Each number is 500 + 50 x the weight over its row's rms, rounded and kept within 0 to 999. Layers, rows and columns count from 0. Numbers have three digits each. The size before them is the row's rms in percent of the matrix's.

# down: layer 6 MLP down (transposed), 768x192, rms 0.226, rows 140-195, columns 160-191
# gate: layer 6 MLP gate, 768x192, rms 0.232, rows 141-196, columns 160-191
# up: layer 6 MLP up, 768x192, rms 0.244, rows 141-196, columns 160-191
down140 092:521480476493466463457478617468500518497481570498430460442422472446526525522440479424568464439525
gate141 107:474563559542453490480448573524574485553500557490494539455475504461549501554443504457530420464457
up141 110:472492509493454387561518579509554527511561393531557568485637371531518588463450521472496447504468
down141 111:534483457526514581489506549532511420543533511588571541565494529434513493502567510468400508495539
gate142 095:486560530492509626487499402517488424618482485510517497465413491398535479496509485457500390517462
up142 101:481474567570497462537527436504532565548403549493557414394541496533458460482412434548553514525440
down142 096:549468541528446544490463551488493371464606587435341541557476435487493567490472524435565475438499
gate143 105:499512518432468545546513491572444506515429535536478469527541484451498516442526450422595540503600
up143 104:573466574565520489479438491509530506495519476569546511509474584513438563513442465545456427446440
down143 111:529470477615515505580496557482531508468502436510525435561425476522532583683488467443458405464498
gate144 094:466464576511497445467477492536574576574460492471631510506490455538473638545536622512559527455549
up144 101:496456438523438552556562436376526555466474442543426470520494428511457467577472431511594579522440
down144 099:454417503513485465447472519499517563538578466487468551542482494625434564442519428585498452509395
gate145 093:443492533402545458546546375437448481525516489528408424526528513555515557474471438540462553583431
up145 093:556533534506463445467491471480535535468427472454463471478479458453531551446532421532603508456536
down145 092:517344583496514514422531613577491392476414516474347560504527489474449562557349532503481572440470
gate146 100:449488520492602453580536507461472512509640484487450575505479527462551554528505475540515602434498
up146 105:507508513515439501471426456454562504550430561603453507430570424444436458508503470526560515514459
down146 098:489557514487416492463524548550509515577526395486331468532578603500504377483502496518476474506480
gate147 108:542483500491526549567498457484532421441577486534462389502557518496535530443534592524511487552549
up147 097:470461404526610497483389484581474555455393479543498453514538468475610499545469564558591436520424
down147 099:553442451505546545469455463539453588495561443556537525496653492497471522491523610408488457548471
gate148 094:394547469472450511494496534550550527470533502348616400482506463453469526491442478447407562500479
up148 097:508526445472485524499447587466507486488538442449465440539580590498424468498511565440567462439438
down148 097:468503580563416504539430531466648514488494452457525511508595447527531520484489476486630439467562
gate149 106:442429454492562502524549451501474549480490412470459510483580534556483490520543426608471524565499
up149 104:600425522505462531466505432450494549563572423371572569466599511520446530470494520442465438516449
down149 108:478501480502452521426485497565500496507507487478434562421509496543606538464431514475509524481611
gate150 101:497503424534555513455579480545444398576609598425484425480470554470456559471550498506460456521540
up150 109:440519369514514511456401537455443498478535496481503555446570453440483405460480423480449507473601
down150 097:630494489422526530593562457478499609559529458620496465470429454510459490463444549485437505508493
gate151 109:472506491485388541462464565509558567437537584525531519526488435479470463541495508476496519406494
up151 099:473548486497546503586494530567511559540492531559641461497516462519548554464562431439552593436523
down151 105:438491525515454564432501551527440498466437482520481545515478590473466504470454521490452461550466
gate152 101:575501579431482465487533481450580518492433518554496431496497529503469614461500529540511482549517
up152 102:545431450440571478437506544436509443425485516572505446482443506491481498483499483533581503493395
down152 091:547497536504459474504538502509525491444539532605566610488538537444454519537444545475496458582449
gate153 106:418495422558497505509542575529455441528532487402509463559493476523486531485483480374505480580485
up153 109:504444560441487495409486598471511530418448454419535509480511550549411487491442464431499483374486
down153 106:533518551475502593531599524542627503492480473452532474508453467507640578471447513541485537479505
gate154 097:497430472464443550557455400480467573485467514483444448426502436476502522435566474455605496446519
up154 092:496530487513477510451530560509539460439416545473483547507462450547447454501559463389458495437472
down154 097:514471556483497411557439494555456564501454464379515556569547534465442387577460508464415467532459
gate155 092:486549563458493505545480518520417454532511467454536557455519438524541432467389526476487490493501
up155 092:498566500581452591498457482504530484515500507471453502430498404549557442404439556494498533507600
down155 083:512492535515487493579432577450410491475514523387581532473391469497504482474568512505507579425555
gate156 098:431507548434482450468541549475603483546466391472474449416483532454555513502417521516548516480500
up156 093:470561409505452480507481463490504488491584493488500455508452553541471515553504583508505462545496
down156 097:439464441492538597495455499551540442555448528429515524539523455490513562434542525461550545538534
gate157 097:551507378477533551527519508493585537448562469477432521541519504582517432476469511494508505473417
up157 099:521465518537484408446556457517519542524429449538491520514499540454490427450542531533390422462459
down157 093:476478470579423508485528485452482512454510508454491457442569507490510456497453536392467455493511
gate158 095:584475488544478442477500544562480510541469533559480468556531628445469476358463418489461584401482
up158 092:517441510496497494537414474469489438494571475496452551539534501551599505489544524615537414477568
down158 100:530522523499552426494527569562483551519428482600456424537516458512500463375464534482516516448484
gate159 093:461461488488370520493497544670402481528521533499516481606508450566512567488505449521477482516587
up159 092:483534452571480494489472508531503460543448372448477523466505512514539537533593517370492555522419
down159 092:508544543459553540466487548421432471603574486434412492510473511457530595542397501572571507488535
gate160 104:504521485484545503469485528527588413517399459570586425434488507520548474515505490485526549522473
up160 107:440539444468503551520503446512523426492530504516514456518473461537584496492512505552528487504567
down160 106:515444478499497435449433544521466498443530436507457552487443553524483496451577512492522447507539
gate161 091:371511512471613481406589480453492544551524540488524464553511411484503451535527495472515560562453
up161 080:602513518425546496560515517481449452397490528549507506489489516521480497463458544549634534502463
down161 094:498453573437430456478466458503452543505520505511454302529483422464520476470507553540461507489513
gate162 100:488524594545515471490438548588510447544513353507551477505502505502478526538477442507469492471537
up162 096:530539430596520458442473554444522563545448467522513513558410520470555477560476425339469516488414
down162 099:635536506457572511538427506488404447449503443474518468471419484420541614503495515452399459467460
gate163 103:458438498479565481453433553541506584563504406486489581518530504440515457500542460483493428502516
up163 091:464529536484516478488460455531452489493561472465486410539495519429533437523504577558508535605554
down163 102:507545484598576447606606469561430448516506462560396535497518439511482431409461479488609533398483
gate164 102:440458542540382565524553562445502573641461524481522502532479516458384473509519460466505499518434
up164 088:469524486440498429499514420537397464503596475580537501538465588339481598434519527548447496444476
down164 097:499515562460556461480547379502595467500487514527543428538386524526516619484521534434588445462539
gate165 094:499426501459470514587504518562447543519523515460494421578484379457582489436522492578450535550438
up165 101:594512584401539488483541454485506476496563521499433447496499482467537449415517531586451457628471
down165 101:507518432456518376456532439483574467527494581493469460515569528546523501383476457524522542501602
gate166 088:601426500434445562493516570510531510554564474474525452510510538460516502480501559564495506524576
up166 090:472464590455524506496519480444524486531487451520564426462477435550492531489551528455624456492491
down166 098:442528508495451511542517446530488481413481501532551477483462428371595457438549625559469482541496
gate167 099:555467603403517466473404527462584551655554484516492509496518517527422534481457415455480448491530
up167 097:502444510405559455520514456592414468537536413502482482515487406454490509526566577507440512482380
down167 104:427441454546449463534518467507441534497523407466529496465440517441555588424535480459442530517447
gate168 095:505549543512538485528503455467482458544524504571518572422562491466463614530575601566535503528504
up168 100:408602534554488493504475525527528490486438519484567507548462434490509472503542471484410551404452
down168 093:469548427451488465501449425536552467498557452505510402490502481568525540590428465517552581483513
gate169 099:583482595448444501491472505536564401563499531556416502563472517480496511517533507539560567481546
up169 098:600563547461516533603473502516601465430510465512479452528573580475474516428512436508615502409543
down169 097:472490559463454504429396491524572538505550513501545511448471452489525575504565449452526544479491
gate170 093:453540526469521420515504489501411540548514487517506516490517524531527546407371528413482520438485
up170 098:610492478547476526533497493522389413456454526497487478490492586493538632427484443579496500481473
down170 096:527562519568493428500481438545514453518599558569428401515486489448509588534532441477422539517566
gate171 090:460601584508491456486545480521582586512476415487458445574510381506577510458570588467564527474466
up171 101:522443435408464466557548474427504588532522534556473575553436515564452434478510470438492478534425
down171 103:538533469512602479557492489380558471465452505470478545408521467517442510579410484599544508506553
gate172 101:530452521456511411563442584455549548517493591467453504508603533474539563517455423445458568505466
up172 105:486484473550417459538525546505550525418446614631475511498485546455508434444469442486556514437521
down172 108:565469599563506417518546571500558403562482524532483522453578489529512582527536572457472540453439
gate173 100:460460535450498418515472478460454528479410536525521378458458427509472563540443513533553551548536
up173 101:630501489462472480523552470573496513497387478553528463528396399517473488474539435496421516491477
down173 091:577555532511529457496515510490502505582501462470589472457571471510561498465508390418413451554558
gate174 102:506533471349504512476441461498523453475473423524544489543518537533496405571561446411528484533489
up174 093:442579511554516444462507525432533475459461427497564489332531563532504489569512552541482427538542
down174 103:466545534486532456509560500540473381428506442575490469462499496529581507576440501372599433482510
gate175 104:525485547564514540526567567519534419529518659483621502520546488471446551466529553577586425466471
up175 106:479540469579458448516511506564491450342478533492544488523547472535533434445613484488433474525502
down175 109:493582546502481566540489451457483630432590493444504536538541534545531488459532467512644479487608
gate176 108:535570525486499396467473544458439551560461445471467507571449495536491468432409442462432529533504
up176 108:405562443481518466505490552570465558500481553490471479395505514594473544489500547489583532505463
down176 101:486470404566556517438438470507602600488570565486510593382531558521514492470509518537410486512495
gate177 108:548533486564545557587545484522404500513385525557488523586471453514455483520507482460523539528586
up177 108:436595490533634516479471397563490456417417545474435555503417420472540356485446479510568428471474
down177 097:513535464522477496351471495559408586484536551523509551515460445458592350543491393501467426494541
gate178 112:549538485545532462554576568531525515506529546467427567505519473427500468482548566585477574471495
up178 112:475397489468474549486493493454492540462540473592514477466502470488480560506473537505510382488486
down178 083:404492548497515473442502478515615511493492448534424448525531533540440525479497449480559440578423
gate179 093:503462516426541525534484522509493489505502571561486429442487528507472482445486494611540498443574
up179 099:527480384489569524494417524472510554645513468532543485497538593459416493535446521554468550522509
down179 102:465658467470501536442548497457493584574495561524584500526538482446470503601419455542645517465508
gate180 087:614425470541435589531464529515428531416421573499570519550512554440480501472552427564542449449542
up180 102:495559510565546474509481429499522520496470536546534468524537515547559505515466497549500482515494
down180 102:513548452503545502472526412446549465451425469616536513422490604476550434453583526579378503502316
gate181 098:468565538444500569530579548530494480449429532505482537467482620478548483526443409528394564394519
up181 102:406605498519481525558485496539544568568462380463542559469471480464425429486421489494443517385461
down181 095:482489573474529469514510528396448529504457561544519533570507475506455451529493482474554591429555
gate182 103:483509465521517476579498572519489514526537460472530510474498587542439502584488543522458483435580
up182 111:536501561511491434515468474562552499474503538350543420557535479468564514412537552380526575542515
down182 111:510514538471591424545497439545484491438476461532515419492536445434496556525570523536472405470488
gate183 104:451439497525526478428564449451488371405508429502461561478560512505405446502397489624454476500462
up183 099:546551415438557465593444462512426461543488485576428488556507520463472585388362433456477460520436
down183 107:505490520559482410496587517485427450448523531476486536464581474484479565509529472483511504505442
gate184 088:520482538490474486634401554497546534436425509542575448513525490462452480405589554526499504454618
up184 098:516543515582511531522526540543549422521471495473515425504482499465546515452552495560504466511566
down184 090:531516549570473524514441487461492525440526482493622464543364596556501504484549485475555522563531
gate185 107:515453471496588503499523595553539460516490530434503545513487445495496530474448531525530387487495
up185 110:470560474459392526605509441449447498481500630484494501580465459516482505370538481423556464413453
down185 105:561556597605418436577516508510471515541527522475516495453558528474527470460477482456510559396596
gate186 096:441549514505568498415501426485444465455535449436491361564509583511533472559487602510505428496521
up186 096:598481519518535566474376509485491536500469517517564526496416481598536537508505512421436518526591
down186 095:397507633532506527401472582514547505474549559517582578531563509415439425594518521490469565534388
gate187 093:538505509501525432488570493505495444492512504463564466491387533538448535467476374474521508466412
up187 097:556525577406516519524463539498531421507457462497566507532569470561553484544524473493471427476491
down187 098:528439453463495496525411547501521462472504449559591600532515443458459466492576503546469478578429
gate188 092:524539527545470547397472496494494429603499523451536458534514535463508458526472524457596379448507
up188 100:429524488502522504547482598524596535431406460516538431500465457480462443469571462415520530403540
down188 098:389497439459521542474413449534455458518396496449497585466563450533461503516552502549504470515491
gate189 092:464482439503481458442498485483510582535453392469541499567454512536462505458468469604496585506467
up189 087:477552476558476504481524433525501573545509468440480454553399481510527567523520461389459426514418
down189 086:516639461405417522512536486484522463397514451594572503478482503567475498504495510534475514476537
gate190 105:554453403533535523481454497538426482509445538537461505393536464529465518629511527466519406514469
up190 105:564629651422513552481478504487506482397494416488570518510495437485519439568454485514484440476459
down190 105:619539520485512538463456467417556534436512413477539519503549417478429523494446502545409495489434
gate191 103:543490558489549688559542457558517443370535586493542548538520514615492495444485392498421422441461
up191 109:489435568494427486550567502547515502576490587469587452363527548482524461573476486518530465526533
down191 106:525514544505470459588455585551487484490481469539538458501487475528550511506593476539508523576643
gate192 090:480498495440495384577540463533494528542489530439615562500566520484481531491561623582439514496536
up192 098:624381459517525503549555461527453516505530512463441570513571416512533581466574573479471449503513
down192 105:551529454454409457535441412525533405444447514508477524464412565521428483511495574527472499514423
gate193 088:487506541566496538491417385533489452566499521527541568573457456479590519541597478526527495493483
up193 084:511450577475490441368520516564470458503591580516633586529569460508469455513495514501482434465541
down193 089:466476455486452546477526367486612406508459490486502504517421436520482433564542481417533395490460
gate194 111:495492523536422600483499542503479554474511466468425533572553474546510496504579462523512534555547
up194 119:538481429485549436467486469530506476492545572529506471515544508558438503446568538499573515497502
down194 114:476565530540427528470502490380486512548519456457495464510574438466613507486420483469452521553565
gate195 094:531445520525478557485570503430496493509486495442479510545567497454658480533488417532528532453559
up195 100:599388475614491480529518438564457489514557492437524496447467498492503583530501520539493533535452
down195 102:538548506522487462479609450570571459485490548602435549562520515480529476544474544498597429493472
gate196 104:538461492488576463581525556451526530436474510462427488532524474546429491479501422486447533599487
up196 106:415460440531494535439473473522583551419560468473470541478528553457549488543536565543534418462458